Weights of a small transformer language model: vocabulary 7229.
Each number is 50 + 10 x the weight over the matrix's rms, rounded and kept within 0 to 99. Layers, rows and columns count from 0.

# layer 2 attention value, 64x64, rms 0.148, rows 13-38, columns 0-63
42 66 58 40 52 38 26 42 48 54 43 35 66 60 69 36 59 43 56 60 61 67 45 38 46 38 47 53 52 46 35 53 59 41 27 58 51 50 50 59 46 55 42 50 49 55 59 62 52 54 42 49 62 44 57 55 52 42 64 55 59 50 48 68
36 48 34 52 64 47 51 62 41 61 53 63 35 60 43 48 54 58 43 43 43 42 58 60 55 63 56 61 51 65 35 58 50 53 59 43 49 60 71 51 50 49 51 47 44 56 59 52 40 61 54 44 52 56 73 59 45 44 60 43 46 54 43 77
49 54 38 55 48 47 50 33 61 45 42 43 65 65 51 46 58 43 67 42 63 60 52 65 71 42 20 57 62 37 44 44 56 50 52 45 50 42 74 53 51 48 55 61 67 75 60 63 39 62 44 46 47 50 52 49 46 67 55 43 52 56 48 35
51 23 51 54 48 55 43 57 53 51 60 50 37 40 42 63 45 53 49 52 40 38 44 78 56 69 55 45 45 61 52 34 63 50 65 44 52 42 42 43 54 51 42 62 37 58 38 43 60 59 41 42 37 48 34 56 35 60 29 50 36 48 46 41
45 37 56 49 45 41 37 62 63 56 57 47 62 52 48 41 48 55 33 46 47 65 52 49 33 47 56 44 45 46 42 33 44 54 43 37 52 61 55 47 48 41 45 40 40 39 48 47 54 37 49 33 47 45 52 62 49 50 41 59 50 49 44 33
67 62 51 41 50 50 35 44 23 40 46 50 44 60 51 34 46 62 52 51 50 30 55 52 58 54 58 56 61 60 35 68 46 60 60 46 46 44 56 48 43 34 46 47 44 55 61 55 42 53 72 55 56 59 48 50 58 69 43 77 47 62 58 78
78 70 43 41 46 70 55 52 32 48 54 48 29 48 61 42 54 47 48 51 54 45 44 38 63 58 54 58 39 54 46 66 48 46 44 56 47 47 42 68 47 44 44 49 37 52 55 53 32 66 59 44 57 53 49 68 39 61 39 63 59 55 46 66
32 66 57 49 58 61 47 50 49 48 53 44 56 46 65 42 57 53 45 43 53 62 62 40 52 45 67 45 62 59 42 47 55 51 52 56 51 56 45 56 47 54 46 41 40 79 50 55 59 59 64 54 49 53 58 63 28 54 23 46 65 52 51 51
46 37 17 50 49 48 53 55 41 47 50 45 52 59 38 45 54 44 43 33 38 57 51 48 55 46 49 45 54 40 54 30 46 68 50 45 53 61 70 49 55 49 58 55 49 51 31 35 52 56 40 61 49 49 55 54 61 49 53 63 54 54 44 42
60 56 62 54 60 44 34 48 53 39 58 58 43 46 43 53 47 49 71 47 34 41 46 50 58 57 35 51 44 59 48 52 59 60 50 37 49 46 47 41 40 46 62 39 55 39 49 65 47 36 62 55 54 48 58 44 44 74 53 57 12 61 55 37
46 56 52 51 55 51 51 56 67 54 55 45 41 38 62 36 52 42 40 55 50 68 43 38 44 41 61 60 48 49 46 41 58 55 32 44 52 53 49 64 54 46 61 42 52 23 46 49 44 52 48 41 48 45 62 64 46 39 56 59 55 49 53 39
49 66 60 50 54 51 53 59 64 49 53 43 46 52 64 54 56 43 58 58 47 66 42 44 62 49 54 58 49 55 45 54 65 52 51 40 50 38 52 67 56 54 46 47 61 51 48 57 40 59 51 31 49 52 49 48 45 47 52 47 58 50 45 39
51 37 43 54 44 41 48 55 52 60 50 52 66 46 61 49 55 53 32 46 64 41 57 35 46 46 57 51 45 34 59 45 48 48 43 39 47 51 54 61 51 50 43 47 39 52 50 56 61 48 68 42 51 61 42 26 46 67 35 57 48 46 61 48
44 59 46 51 46 53 59 44 39 56 55 68 47 70 44 50 45 43 35 62 55 44 55 52 48 47 56 45 44 50 36 55 22 44 50 63 49 70 30 23 36 36 44 54 34 47 57 44 57 39 56 44 46 49 46 40 42 60 38 50 39 49 56 53
39 49 58 50 56 58 63 34 46 51 40 59 26 47 46 57 45 55 49 68 25 49 47 65 54 48 63 57 29 61 58 54 74 50 58 54 51 51 47 59 56 39 60 44 48 33 44 44 61 35 49 74 56 46 56 61 56 32 75 58 45 54 45 64
49 71 55 43 51 37 47 18 47 56 48 70 37 50 55 55 42 60 42 70 49 46 49 55 53 31 43 40 48 45 41 56 58 49 35 43 47 52 46 36 32 39 54 49 58 34 37 55 67 27 53 72 62 48 42 36 43 44 48 66 32 50 60 32
65 48 33 55 66 62 51 59 37 59 53 57 49 26 56 64 43 46 50 47 46 32 55 45 58 72 48 56 55 45 58 53 38 52 37 41 48 47 54 63 45 56 54 58 64 46 39 50 50 66 50 52 50 52 49 71 32 31 40 40 49 51 73 43
54 42 37 52 59 61 67 53 60 34 54 36 52 53 37 41 48 38 38 44 49 67 48 68 47 40 56 49 44 44 61 46 54 63 56 45 52 51 62 51 57 47 52 49 51 41 53 47 53 59 36 56 43 53 46 65 64 55 42 50 51 45 39 48
19 46 39 55 60 43 67 65 48 49 53 47 45 54 35 61 65 45 65 46 42 47 43 47 37 51 46 65 49 61 42 37 41 46 60 50 51 47 60 40 65 60 48 50 51 54 37 44 40 49 58 41 44 54 56 50 58 54 61 48 62 54 40 52
54 49 31 62 59 67 56 60 54 46 46 30 64 25 53 38 50 36 46 44 53 46 51 52 41 47 55 45 47 21 49 40 58 41 45 58 53 43 43 31 49 46 45 61 45 59 53 66 57 51 29 42 46 43 41 63 37 65 42 62 35 42 58 39
54 52 39 65 73 74 47 50 47 46 38 60 45 34 57 48 46 32 32 27 43 40 58 51 57 48 55 39 70 66 58 46 44 57 61 43 51 65 57 43 50 42 46 53 53 46 57 39 54 44 56 43 49 40 51 63 29 37 40 16 56 39 74 55
45 50 65 42 26 48 49 56 56 58 52 70 68 76 45 48 49 59 45 65 62 58 45 62 50 41 36 43 58 58 30 50 37 38 38 61 50 58 40 56 34 43 54 50 60 35 63 48 67 55 43 47 50 40 62 65 57 45 64 44 45 45 44 41
39 48 50 44 21 60 48 40 45 43 44 40 55 57 51 66 47 59 59 55 85 74 57 55 49 59 54 50 57 81 41 70 47 59 61 55 49 48 40 44 54 50 49 45 44 30 74 57 42 54 68 56 51 52 57 48 49 49 54 53 55 41 56 57
45 48 64 57 64 38 68 58 67 31 60 48 42 45 44 58 58 37 55 36 38 41 47 45 64 61 35 51 49 49 51 46 44 34 65 47 50 52 58 44 42 58 44 56 54 50 66 56 43 55 63 25 41 48 47 55 42 47 43 22 41 52 43 49
40 45 52 44 56 46 40 52 53 54 58 52 65 39 52 66 46 21 57 39 66 50 47 34 39 55 34 50 59 45 45 51 29 58 44 32 50 53 54 54 56 46 45 51 68 38 36 48 29 37 35 19 46 46 40 33 73 40 50 49 51 37 63 18
59 57 65 54 49 65 50 58 56 51 56 43 50 53 58 44 52 44 49 48 40 32 51 66 59 54 58 59 46 42 54 41 60 55 45 46 50 39 38 81 47 33 34 49 51 65 58 35 50 40 54 34 46 49 37 44 50 74 46 55 60 44 56 26
# layer 2 attention output (transposed), 64x64, rms 0.139, rows 13-37, columns 0-63
45 55 53 50 29 51 46 74 38 51 65 37 55 34 33 38 49 41 57 60 58 53 62 48 61 36 39 64 48 71 45 38 59 55 43 47 62 56 53 45 60 46 49 61 40 49 51 58 45 40 42 65 58 43 59 60 51 47 61 55 68 55 59 50
54 52 57 51 45 47 55 27 54 34 50 48 41 43 46 47 52 51 60 56 58 55 46 44 57 52 68 54 55 59 39 62 55 36 41 58 40 29 44 46 36 40 53 40 61 55 46 41 51 55 50 36 31 52 50 55 51 43 51 45 49 65 59 61
27 58 55 47 48 62 42 56 54 56 36 50 64 60 57 26 58 50 51 38 57 58 60 65 53 47 45 66 60 40 44 27 77 57 45 42 38 54 72 49 49 49 58 61 43 72 60 63 40 60 40 53 46 47 56 57 50 56 64 42 59 69 56 41
63 28 52 51 51 63 41 43 53 63 46 60 43 68 66 53 47 78 55 36 45 44 27 52 47 52 56 21 49 48 46 44 56 51 51 54 48 56 47 48 45 51 30 51 50 34 52 44 57 70 53 42 39 59 54 56 67 40 34 63 32 42 51 46
58 34 56 48 38 57 42 41 49 58 53 64 63 55 47 45 38 63 53 60 58 47 57 40 41 47 47 38 51 59 60 63 42 44 47 56 47 40 59 40 54 43 56 48 56 35 45 46 56 52 48 44 62 47 47 55 49 52 45 56 59 42 57 39
59 48 65 53 42 57 45 48 37 40 46 29 36 59 53 51 49 32 30 59 56 64 66 56 66 47 68 60 45 43 33 45 41 30 56 46 44 42 46 61 41 51 34 54 49 52 39 31 36 32 37 50 43 37 48 58 34 52 46 47 46 65 55 56
83 61 52 54 41 51 62 52 38 41 54 30 41 57 54 48 51 56 44 68 50 47 50 51 46 57 65 49 40 42 31 62 46 48 54 54 50 42 30 59 48 71 46 39 46 36 51 46 50 44 41 58 61 50 60 52 36 40 48 45 48 71 51 55
41 55 48 48 24 73 52 50 30 47 54 51 61 31 39 42 41 35 61 45 54 45 53 56 50 24 58 60 69 56 47 54 51 51 54 67 45 46 57 53 50 62 53 56 63 45 63 54 38 47 53 60 46 62 46 56 40 40 43 48 49 41 46 55
53 35 52 44 53 41 62 41 53 54 47 65 49 70 46 33 48 53 59 50 52 50 41 38 40 42 64 62 53 45 73 42 45 48 49 55 38 54 50 45 41 45 56 39 49 58 37 45 44 55 44 48 53 50 40 48 56 47 42 48 56 53 59 37
47 59 43 64 61 49 39 53 55 46 47 61 48 60 73 52 66 46 31 52 61 49 51 45 59 48 57 37 36 45 48 48 72 39 46 41 27 59 56 54 34 53 54 45 51 43 61 50 46 41 62 49 49 44 45 51 41 62 48 46 50 44 50 34
50 58 50 53 49 42 49 37 58 52 57 54 58 44 43 38 51 60 53 68 43 41 51 36 35 45 50 54 47 58 57 60 50 47 47 56 42 51 44 40 50 61 72 44 42 35 44 51 47 32 50 55 66 51 58 57 38 40 53 48 62 42 42 50
45 58 56 48 41 54 43 47 53 51 43 40 53 42 46 40 56 65 46 61 43 45 58 49 50 48 51 42 50 48 55 48 68 51 47 44 47 48 49 50 52 66 63 37 36 40 51 56 52 47 52 61 54 54 57 51 42 42 57 51 50 60 47 62
61 29 53 52 46 58 43 41 45 46 48 40 43 41 51 60 35 39 44 46 54 55 50 59 48 55 48 52 60 36 55 57 54 44 64 50 54 39 50 44 57 51 62 61 45 36 62 40 50 49 61 49 60 51 51 37 56 58 55 48 64 48 54 47
52 59 38 51 53 61 49 58 46 53 43 61 60 58 49 58 46 46 60 50 53 70 51 47 48 45 47 58 55 49 25 69 37 48 63 46 64 22 51 53 47 52 32 58 52 32 58 33 50 47 48 43 49 49 54 43 54 62 36 59 55 40 59 46
55 42 37 50 67 32 52 52 74 42 54 36 42 48 44 50 58 55 35 63 40 41 42 42 49 41 68 56 35 61 52 53 38 54 34 56 39 49 42 48 38 56 47 37 46 48 39 46 48 49 54 54 46 58 63 53 70 48 50 54 35 34 31 61
58 52 31 55 63 59 37 65 65 51 38 59 52 60 60 46 58 45 31 58 44 48 53 54 64 36 34 56 54 45 49 62 43 53 49 55 47 42 61 53 44 49 45 55 35 41 51 32 26 42 65 51 66 29 50 45 69 70 51 75 52 20 45 60
69 52 53 44 60 36 58 32 31 42 53 69 36 47 55 51 52 52 36 41 34 32 28 58 38 70 46 41 55 48 47 57 52 52 53 50 56 48 53 63 43 55 56 56 42 55 53 27 58 59 54 40 43 33 33 43 41 39 44 52 47 63 50 59
46 40 49 50 62 53 43 45 51 55 45 41 60 60 43 50 56 57 64 56 49 54 44 44 38 54 63 55 43 40 63 56 47 68 43 62 58 61 51 49 47 42 49 30 59 59 43 68 47 54 33 55 49 52 54 61 46 50 49 41 59 44 43 49
47 43 59 45 50 30 63 34 55 50 30 42 51 42 40 39 44 62 55 43 61 52 52 32 56 37 60 58 42 44 52 42 74 41 52 43 47 44 46 53 47 54 63 50 44 50 41 46 56 45 54 50 39 80 50 47 58 48 51 44 42 52 59 55
49 48 56 47 61 49 30 46 40 62 87 51 54 56 53 43 49 55 69 38 54 52 38 65 36 49 42 65 53 47 62 45 61 69 52 69 60 59 56 50 48 58 34 53 69 46 60 47 62 54 31 49 60 40 47 57 40 44 46 42 57 35 53 25
39 68 46 42 66 61 39 57 34 49 53 87 40 26 52 63 52 46 61 39 38 52 44 63 41 52 55 48 71 57 57 77 46 66 45 62 61 47 48 74 27 43 46 47 81 53 51 50 39 55 44 46 44 48 35 58 43 33 49 34 50 47 46 32
50 64 42 58 55 63 51 60 51 61 54 65 65 73 56 50 49 58 60 59 56 52 61 43 51 43 30 49 52 84 32 50 36 51 55 37 51 40 69 37 58 33 54 66 33 56 59 49 50 54 61 48 57 54 53 52 46 72 55 64 58 55 53 62
39 70 42 53 40 63 45 48 34 44 52 45 65 49 30 72 67 31 51 39 60 64 52 53 55 43 48 46 65 59 41 63 42 46 44 40 35 39 43 53 62 52 49 59 45 54 43 65 43 49 47 54 50 61 58 57 54 59 48 42 45 39 27 58
41 60 55 60 60 50 51 49 48 47 36 65 51 31 71 56 52 69 63 45 57 55 58 52 47 55 56 41 39 38 36 54 76 58 52 43 60 35 56 49 49 40 55 46 57 51 64 60 57 56 50 43 43 54 37 61 41 55 56 43 47 55 39 42
50 55 43 42 47 33 37 47 43 61 20 76 54 30 42 54 54 62 39 50 40 55 41 56 45 65 27 26 59 46 67 47 59 46 52 27 67 53 45 63 58 44 61 49 52 57 30 39 59 57 52 53 67 30 38 40 46 48 62 47 56 44 64 36